config.yaml
n_head: 9
n_kv_head: 3
head_dim: 32
vocab_size: 5035
activation: "silu"
positions: "rope"
bias: "none"
init_std_up: 0.0264
init_std_down: 0.0
optimizer: "muon"
warmup_steps: 200
final_lr_fraction: 0.05
doc_mask: true
steps: 6192
Each number is 50 + 10 x the weight over its row's rms, rounded and kept within 0 to 99. Layers, rows and columns count from 0. The size before them is the row's rms in percent of the matrix's.

# layer 11 MLP down (transposed), 768x192, rms 0.152, rows 389-405, columns 96-191
069:70 55 53 50 46 62 57 55 50 48 53 61 59 47 43 41 54 47 51 34 51 44 54 49 47 28 43 38 64 64 53 54 48 63 48 46 47 49 42 46 25 55 43 44 46 39 67 50 47 70 58 65 48 36 44 53 47 69 61 53 58 39 42 56 34 62 68 51 47 65 46 54 48 38 38 52 14 72 41 56 31 48 57 58 41 58 59 48 55 51 53 42 59 56 45 57
071:44 58 49 64 45 55 52 40 56 40 37 48 57 33 67 42 56 43 52 61 53 45 38 70 39 66 62 52 63 46 42 60 66 67 35 31 45 69 44 45 54 41 26 49 35 43 53 59 51 40 68 52 56 40 56 47 55 53 48 60 37 38 55 56 61 53 44 39 46 58 40 56 55 48 51 42 67 48 59 60 49 67 58 44 49 59 56 51 39 51 46 56 37 28 77 44
159:47 48 64 45 59 61 28 57 57 58 39 56 56 48 53 28 60 40 46 42 45 58 46 49 60 59 28 53 58 36 42 50 50 54 53 42 32 57 31 25 28 50 47 54 60 56 47 42 36 42 59 59 51 58 54 55 66 49 37 56 62 44 43 49 58 50 36 42 61 54 55 57 44 56 51 49 47 40 47 67 44 46 24 53 41 48 52 58 59 53 60 43 59 36 48 35
122:59 34 52 45 44 41 63 64 52 56 60 52 46 49 28 38 45 41 62 41 44 46 44 40 43 53 51 45 47 36 62 33 47 42 53 36 50 43 31 46 50 46 52 46 48 42 41 34 55 52 43 37 56 44 47 68 70 44 54 47 49 51 47 34 60 69 50 37 43 44 41 56 59 55 57 37 49 61 68 52 51 47 53 36 60 53 35 53 60 61 43 68 49 71 47 33
050:43 46 52 49 72 65 38 58 54 42 53 56 49 32 64 31 43 54 58 44 53 44 37 40 43 63 63 50 56 54 62 47 58 51 58 42 55 55 50 56 60 55 62 43 56 49 36 35 63 42 63 51 39 38 62 35 50 50 56 45 59 45 58 35 52 35 29 48 40 48 63 69 46 55 55 34 52 60 56 36 50 44 51 45 42 61 71 59 48 57 53 47 35 52 53 40
071:51 57 53 53 31 44 57 59 59 57 47 49 39 52 40 55 53 64 53 53 30 40 48 51 46 38 67 51 42 46 46 57 44 41 54 42 50 67 53 53 64 56 69 38 49 56 44 43 47 54 41 51 42 44 59 36 41 45 62 40 52 60 54 47 34 59 47 70 42 67 64 40 41 59 41 37 55 69 43 42 42 70 60 65 53 51 67 49 62 42 40 54 49 46 43 53
029:38 39 40 45 50 64 46 39 66 49 48 41 44 59 47 63 50 42 39 54 64 54 46 60 57 54 74 52 69 61 45 42 32 60 39 53 52 41 66 65 59 53 54 54 43 55 52 54 59 50 29 42 49 51 49 52 48 49 46 58 50 24 59 55 44 41 59 47 33 43 63 43 47 58 39 70 45 61 51 70 47 62 50 56 49 51 53 42 27 32 48 72 51 47 66 36
026:49 68 76 35 61 45 62 29 41 42 50 48 48 48 75 46 72 49 29 61 54 57 58 48 39 46 47 53 42 50 42 55 44 38 39 35 39 46 46 24 58 54 53 60 48 67 50 62 44 43 52 46 46 61 53 55 46 62 38 49 45 42 42 31 38 47 51 52 41 53 39 45 46 45 45 62 50 58 57 71 45 52 36 57 57 52 41 64 54 52 44 55 56 55 47 46
119:39 51 43 58 42 68 40 63 55 43 66 34 67 43 55 48 36 54 64 60 40 49 59 43 66 44 47 37 44 44 65 45 43 58 28 53 55 45 53 43 35 49 46 51 38 40 49 51 65 62 53 42 54 69 37 49 49 47 47 49 44 45 54 51 45 37 53 65 52 38 55 30 45 80 47 50 57 46 36 44 45 45 41 49 45 44 41 37 59 49 60 60 45 46 46 46
120:63 58 42 46 46 58 44 57 46 34 68 70 61 61 40 52 64 48 42 64 57 54 45 50 52 46 50 57 52 41 53 62 43 65 63 50 30 40 62 51 57 43 59 49 49 43 52 62 51 53 53 43 55 57 47 48 47 51 77 38 55 52 64 58 52 55 49 59 58 62 61 50 44 43 39 49 48 74 58 47 27 58 47 42 36 50 29 31 44 65 57 37 44 53 61 58
027:60 65 40 44 67 55 49 66 45 59 57 45 74 39 60 26 56 60 46 49 55 47 56 60 46 41 48 35 59 64 60 73 42 36 55 48 44 59 56 44 40 60 35 47 39 52 44 44 40 44 45 51 42 38 55 44 54 60 41 45 51 55 37 40 43 48 72 65 29 56 29 50 61 35 77 63 58 53 51 38 57 56 25 50 47 38 42 49 47 41 42 41 49 47 57 42
028:35 60 39 59 46 55 60 48 52 38 49 46 70 49 41 47 68 48 65 45 53 44 33 51 30 46 36 50 38 50 48 64 46 51 53 51 46 55 48 39 44 46 54 59 53 30 34 68 54 49 50 49 47 44 63 56 38 43 47 39 44 68 55 46 51 71 46 69 58 65 39 51 58 55 52 39 64 60 46 31 52 54 70 70 59 53 52 57 53 50 46 36 47 35 44 54
063:54 55 49 59 48 46 53 47 37 52 59 42 51 53 34 48 60 43 33 69 57 56 68 45 50 51 64 34 60 42 58 77 37 31 59 69 61 45 47 42 47 57 48 64 51 34 57 69 39 41 62 30 62 54 54 56 54 51 38 42 59 44 53 53 48 49 46 35 53 34 60 29 44 50 54 52 55 38 47 65 50 45 52 72 47 53 43 42 40 67 44 34 50 29 43 57
139:39 51 53 47 50 44 65 30 57 46 50 45 38 53 55 50 63 58 40 57 39 62 45 56 63 42 59 47 55 51 56 61 49 51 51 48 42 39 56 53 53 61 63 52 83 49 57 58 32 46 54 40 47 57 61 57 35 51 51 60 46 50 35 48 31 52 55 40 52 51 50 59 34 55 44 44 60 36 34 49 50 60 40 55 41 56 51 41 43 43 51 48 45 51 39 66
059:52 41 45 53 49 47 46 78 52 39 36 36 56 50 55 67 44 47 41 72 26 57 62 55 56 60 45 55 47 51 58 51 50 38 53 35 67 41 45 56 28 54 43 55 48 49 58 34 52 56 58 41 47 57 59 53 45 79 27 48 43 36 64 59 37 49 44 57 63 53 59 50 45 32 50 59 46 59 58 48 31 54 42 47 60 64 41 60 44 62 52 44 50 56 56 45
057:40 41 51 45 55 60 39 48 56 33 60 56 49 50 69 42 66 45 33 64 49 44 49 50 47 45 53 57 53 48 47 57 37 71 48 61 41 52 54 47 38 36 51 45 46 57 33 46 37 46 35 48 38 35 43 68 55 81 42 57 46 55 34 40 62 34 36 59 59 42 46 60 50 29 66 59 49 53 63 65 51 48 20 32 61 46 50 44 33 59 51 46 57 59 53 32
056:61 40 37 50 53 36 47 50 08 60 55 35 55 42 44 50 35 58 51 44 46 24 48 48 50 32 53 19 63 57 53 29 59 54 54 49 56 56 52 61 41 58 42 45 66 36 60 56 56 59 55 60 48 52 49 49 66 43 66 70 34 55 44 54 57 47 41 30 36 49 49 41 56 54 64 51 62 64 42 55 51 57 39 62 49 63 45 44 68 59 45 41 41 64 35 54
# layer 11 MLP up, 768x192, rms 0.0842, rows 390-406, columns 96-191
068:56 44 49 54 68 45 43 51 42 62 60 63 62 39 53 61 38 55 51 50 58 49 38 64 56 47 53 45 61 57 58 40 32 43 54 41 62 51 55 48 51 64 44 47 53 50 50 51 47 57 51 49 54 41 49 26 53 32 35 50 65 46 52 72 63 53 55 48 42 46 56 49 56 58 72 59 40 61 47 44 62 37 66 53 50 49 49 67 49 53 36 28 69 36 39 55
164:47 57 56 47 55 48 39 42 68 36 38 44 38 54 45 53 59 53 36 52 46 50 45 60 70 61 34 55 30 56 53 41 62 56 48 44 39 42 55 40 54 28 39 51 45 43 37 33 72 56 60 56 41 53 53 50 53 55 54 61 55 60 62 63 54 36 38 45 44 34 43 57 39 71 61 57 42 47 52 54 53 63 37 80 48 44 53 59 61 54 47 53 41 51 47 40
121:63 43 51 23 47 46 71 57 50 51 56 32 46 61 55 54 54 50 44 38 40 49 40 39 55 52 60 40 52 54 39 50 60 43 37 38 63 55 47 41 46 38 50 51 57 39 42 36 47 54 58 50 51 60 49 51 53 46 64 52 35 60 62 47 50 62 53 60 43 36 57 76 39 64 64 53 53 26 60 61 53 54 50 52 32 54 47 52 44 46 50 62 53 53 63 59
053:49 60 62 23 34 46 60 49 41 55 48 41 82 46 48 61 38 58 42 51 39 66 56 63 54 42 45 53 44 48 30 52 44 44 57 44 68 62 54 38 56 56 42 52 43 63 50 47 62 56 69 43 49 64 49 50 51 39 40 57 36 39 33 47 43 49 48 56 32 55 53 40 56 60 35 57 53 48 42 51 63 59 63 47 48 64 53 63 51 36 51 28 40 54 58 60
078:58 36 52 45 67 58 45 41 55 60 54 66 56 54 59 55 32 43 52 39 54 60 43 54 42 47 30 66 50 47 40 48 58 56 50 66 47 54 39 59 43 60 47 46 61 50 53 53 41 40 54 52 63 37 42 48 47 47 36 64 59 37 51 64 55 40 57 53 47 46 34 44 47 52 57 57 46 47 44 61 52 51 53 47 49 59 56 51 38 40 49 37 49 63 37 40
029:43 59 35 57 64 41 48 52 29 57 66 62 68 34 36 58 52 40 45 53 53 42 51 42 50 34 38 55 59 49 48 47 50 44 52 65 52 57 30 48 51 43 58 51 57 49 57 50 60 57 62 50 58 50 51 43 47 46 57 60 46 76 46 58 48 57 42 54 51 54 50 62 48 40 64 51 43 48 41 38 61 42 63 51 55 48 40 64 73 50 43 42 56 50 42 56
026:62 37 34 62 50 53 47 86 66 49 55 42 42 54 54 44 37 48 63 46 68 44 52 36 66 44 59 35 54 56 53 36 53 65 42 55 63 56 51 66 49 39 59 40 49 35 60 44 49 51 53 45 41 54 43 39 34 46 61 75 54 49 61 60 64 48 44 45 62 47 63 56 50 50 55 46 64 40 48 44 72 42 55 50 49 47 54 54 43 62 60 62 53 44 49 51
124:50 39 71 42 52 57 38 46 68 47 55 36 51 63 44 49 43 38 70 43 51 46 35 49 48 50 43 39 49 53 63 44 56 61 41 58 39 48 71 64 47 62 50 43 32 53 42 53 69 67 61 43 63 64 47 47 37 60 41 39 33 57 60 58 45 52 44 43 45 38 64 31 48 45 22 51 72 52 47 34 43 52 67 47 39 45 66 50 52 46 49 65 50 48 54 27
128:46 50 53 50 54 50 55 55 49 53 46 48 54 65 46 67 37 48 41 44 33 52 52 52 44 58 49 55 63 64 35 50 60 57 45 35 73 34 46 52 50 64 38 38 52 35 55 51 53 42 60 69 46 46 60 45 32 34 65 46 39 53 43 45 49 57 69 42 60 38 47 61 49 54 46 48 47 65 45 54 61 57 48 50 36 62 66 59 45 48 54 60 24 51 50 36
025:54 42 74 60 52 25 44 40 55 46 52 49 31 77 42 72 59 48 43 42 58 66 53 52 51 50 46 60 44 45 47 40 78 62 58 53 44 53 48 54 52 57 47 53 47 37 53 34 74 48 57 49 34 45 52 44 42 47 60 46 51 26 49 58 60 43 30 38 58 53 65 61 53 60 46 52 41 55 41 66 51 40 52 43 44 62 55 48 32 43 66 44 48 63 59 56
030:58 41 60 42 45 32 48 65 58 54 48 62 51 54 53 50 38 65 45 49 35 48 50 51 46 57 50 53 59 41 55 56 51 49 38 51 44 41 44 78 63 59 54 42 36 75 53 24 42 52 59 43 59 59 47 50 55 50 45 59 63 23 58 58 64 37 52 40 46 52 56 54 49 49 37 61 44 41 52 65 44 47 36 40 47 58 52 43 48 54 40 74 58 54 41 38
066:46 56 58 30 36 76 46 44 65 46 43 65 36 54 48 35 42 50 61 54 28 47 46 53 55 57 41 44 58 65 61 36 61 64 52 53 40 42 40 66 33 37 52 54 61 51 28 45 54 59 43 46 47 49 57 55 33 51 67 65 40 39 60 54 51 33 49 49 55 45 53 40 50 59 51 54 61 56 50 57 38 56 51 54 60 34 59 49 51 53 51 59 45 55 43 40
117:51 52 42 50 62 41 70 53 65 57 57 51 43 53 57 61 46 64 52 58 39 50 65 44 55 50 42 52 45 54 34 39 44 64 45 60 69 63 49 38 68 59 54 38 31 51 38 49 29 50 63 51 40 52 51 50 45 60 48 48 59 50 44 32 50 50 48 52 45 64 32 61 56 67 44 36 45 57 38 47 54 35 48 67 60 46 58 67 65 44 45 48 50 62 66 40
062:51 62 46 47 52 66 55 24 53 55 62 43 48 39 63 36 39 54 34 47 58 39 56 47 54 50 47 47 46 61 52 35 39 53 57 96 46 58 38 49 61 48 59 35 60 34 43 64 57 58 55 54 45 47 54 55 59 40 66 42 39 58 38 64 37 58 61 43 48 60 65 49 63 64 58 38 45 50 55 53 42 34 78 56 54 48 67 35 40 50 59 48 68 40 60 60
048:37 41 56 42 40 43 57 60 52 52 48 43 47 55 44 58 52 34 47 35 61 36 55 49 53 35 52 33 43 64 64 42 39 63 69 51 46 53 22 69 56 53 57 35 60 53 25 53 55 33 57 55 46 52 43 54 47 37 55 66 44 51 51 57 57 49 57 52 63 62 48 61 34 48 51 64 38 42 46 47 67 61 63 53 51 54 52 50 40 26 49 63 54 58 57 51
056:45 56 38 41 47 46 64 31 56 55 40 64 45 51 56 54 46 52 47 47 61 49 48 67 64 46 47 72 50 54 51 65 52 42 43 64 43 51 52 71 42 56 52 39 43 64 54 55 54 52 39 64 42 70 48 50 57 61 56 42 53 38 46 52 55 45 43 49 45 30 56 49 40 47 17 59 54 57 48 59 30 61 43 48 52 24 67 52 41 21 55 55 42 41 60 47
054:61 59 47 44 45 44 58 35 37 53 60 62 52 40 54 47 49 58 47 34 30 55 53 54 63 52 44 58 38 39 41 44 39 42 49 54 42 33 38 45 53 40 60 48 57 53 32 44 51 49 47 40 64 68 39 58 46 52 45 65 27 52 64 42 53 46 62 47 39 58 55 37 56 54 44 65 45 54 47 53 32 36 52 62 55 57 35 45 63 49 43 61 55 31 51 58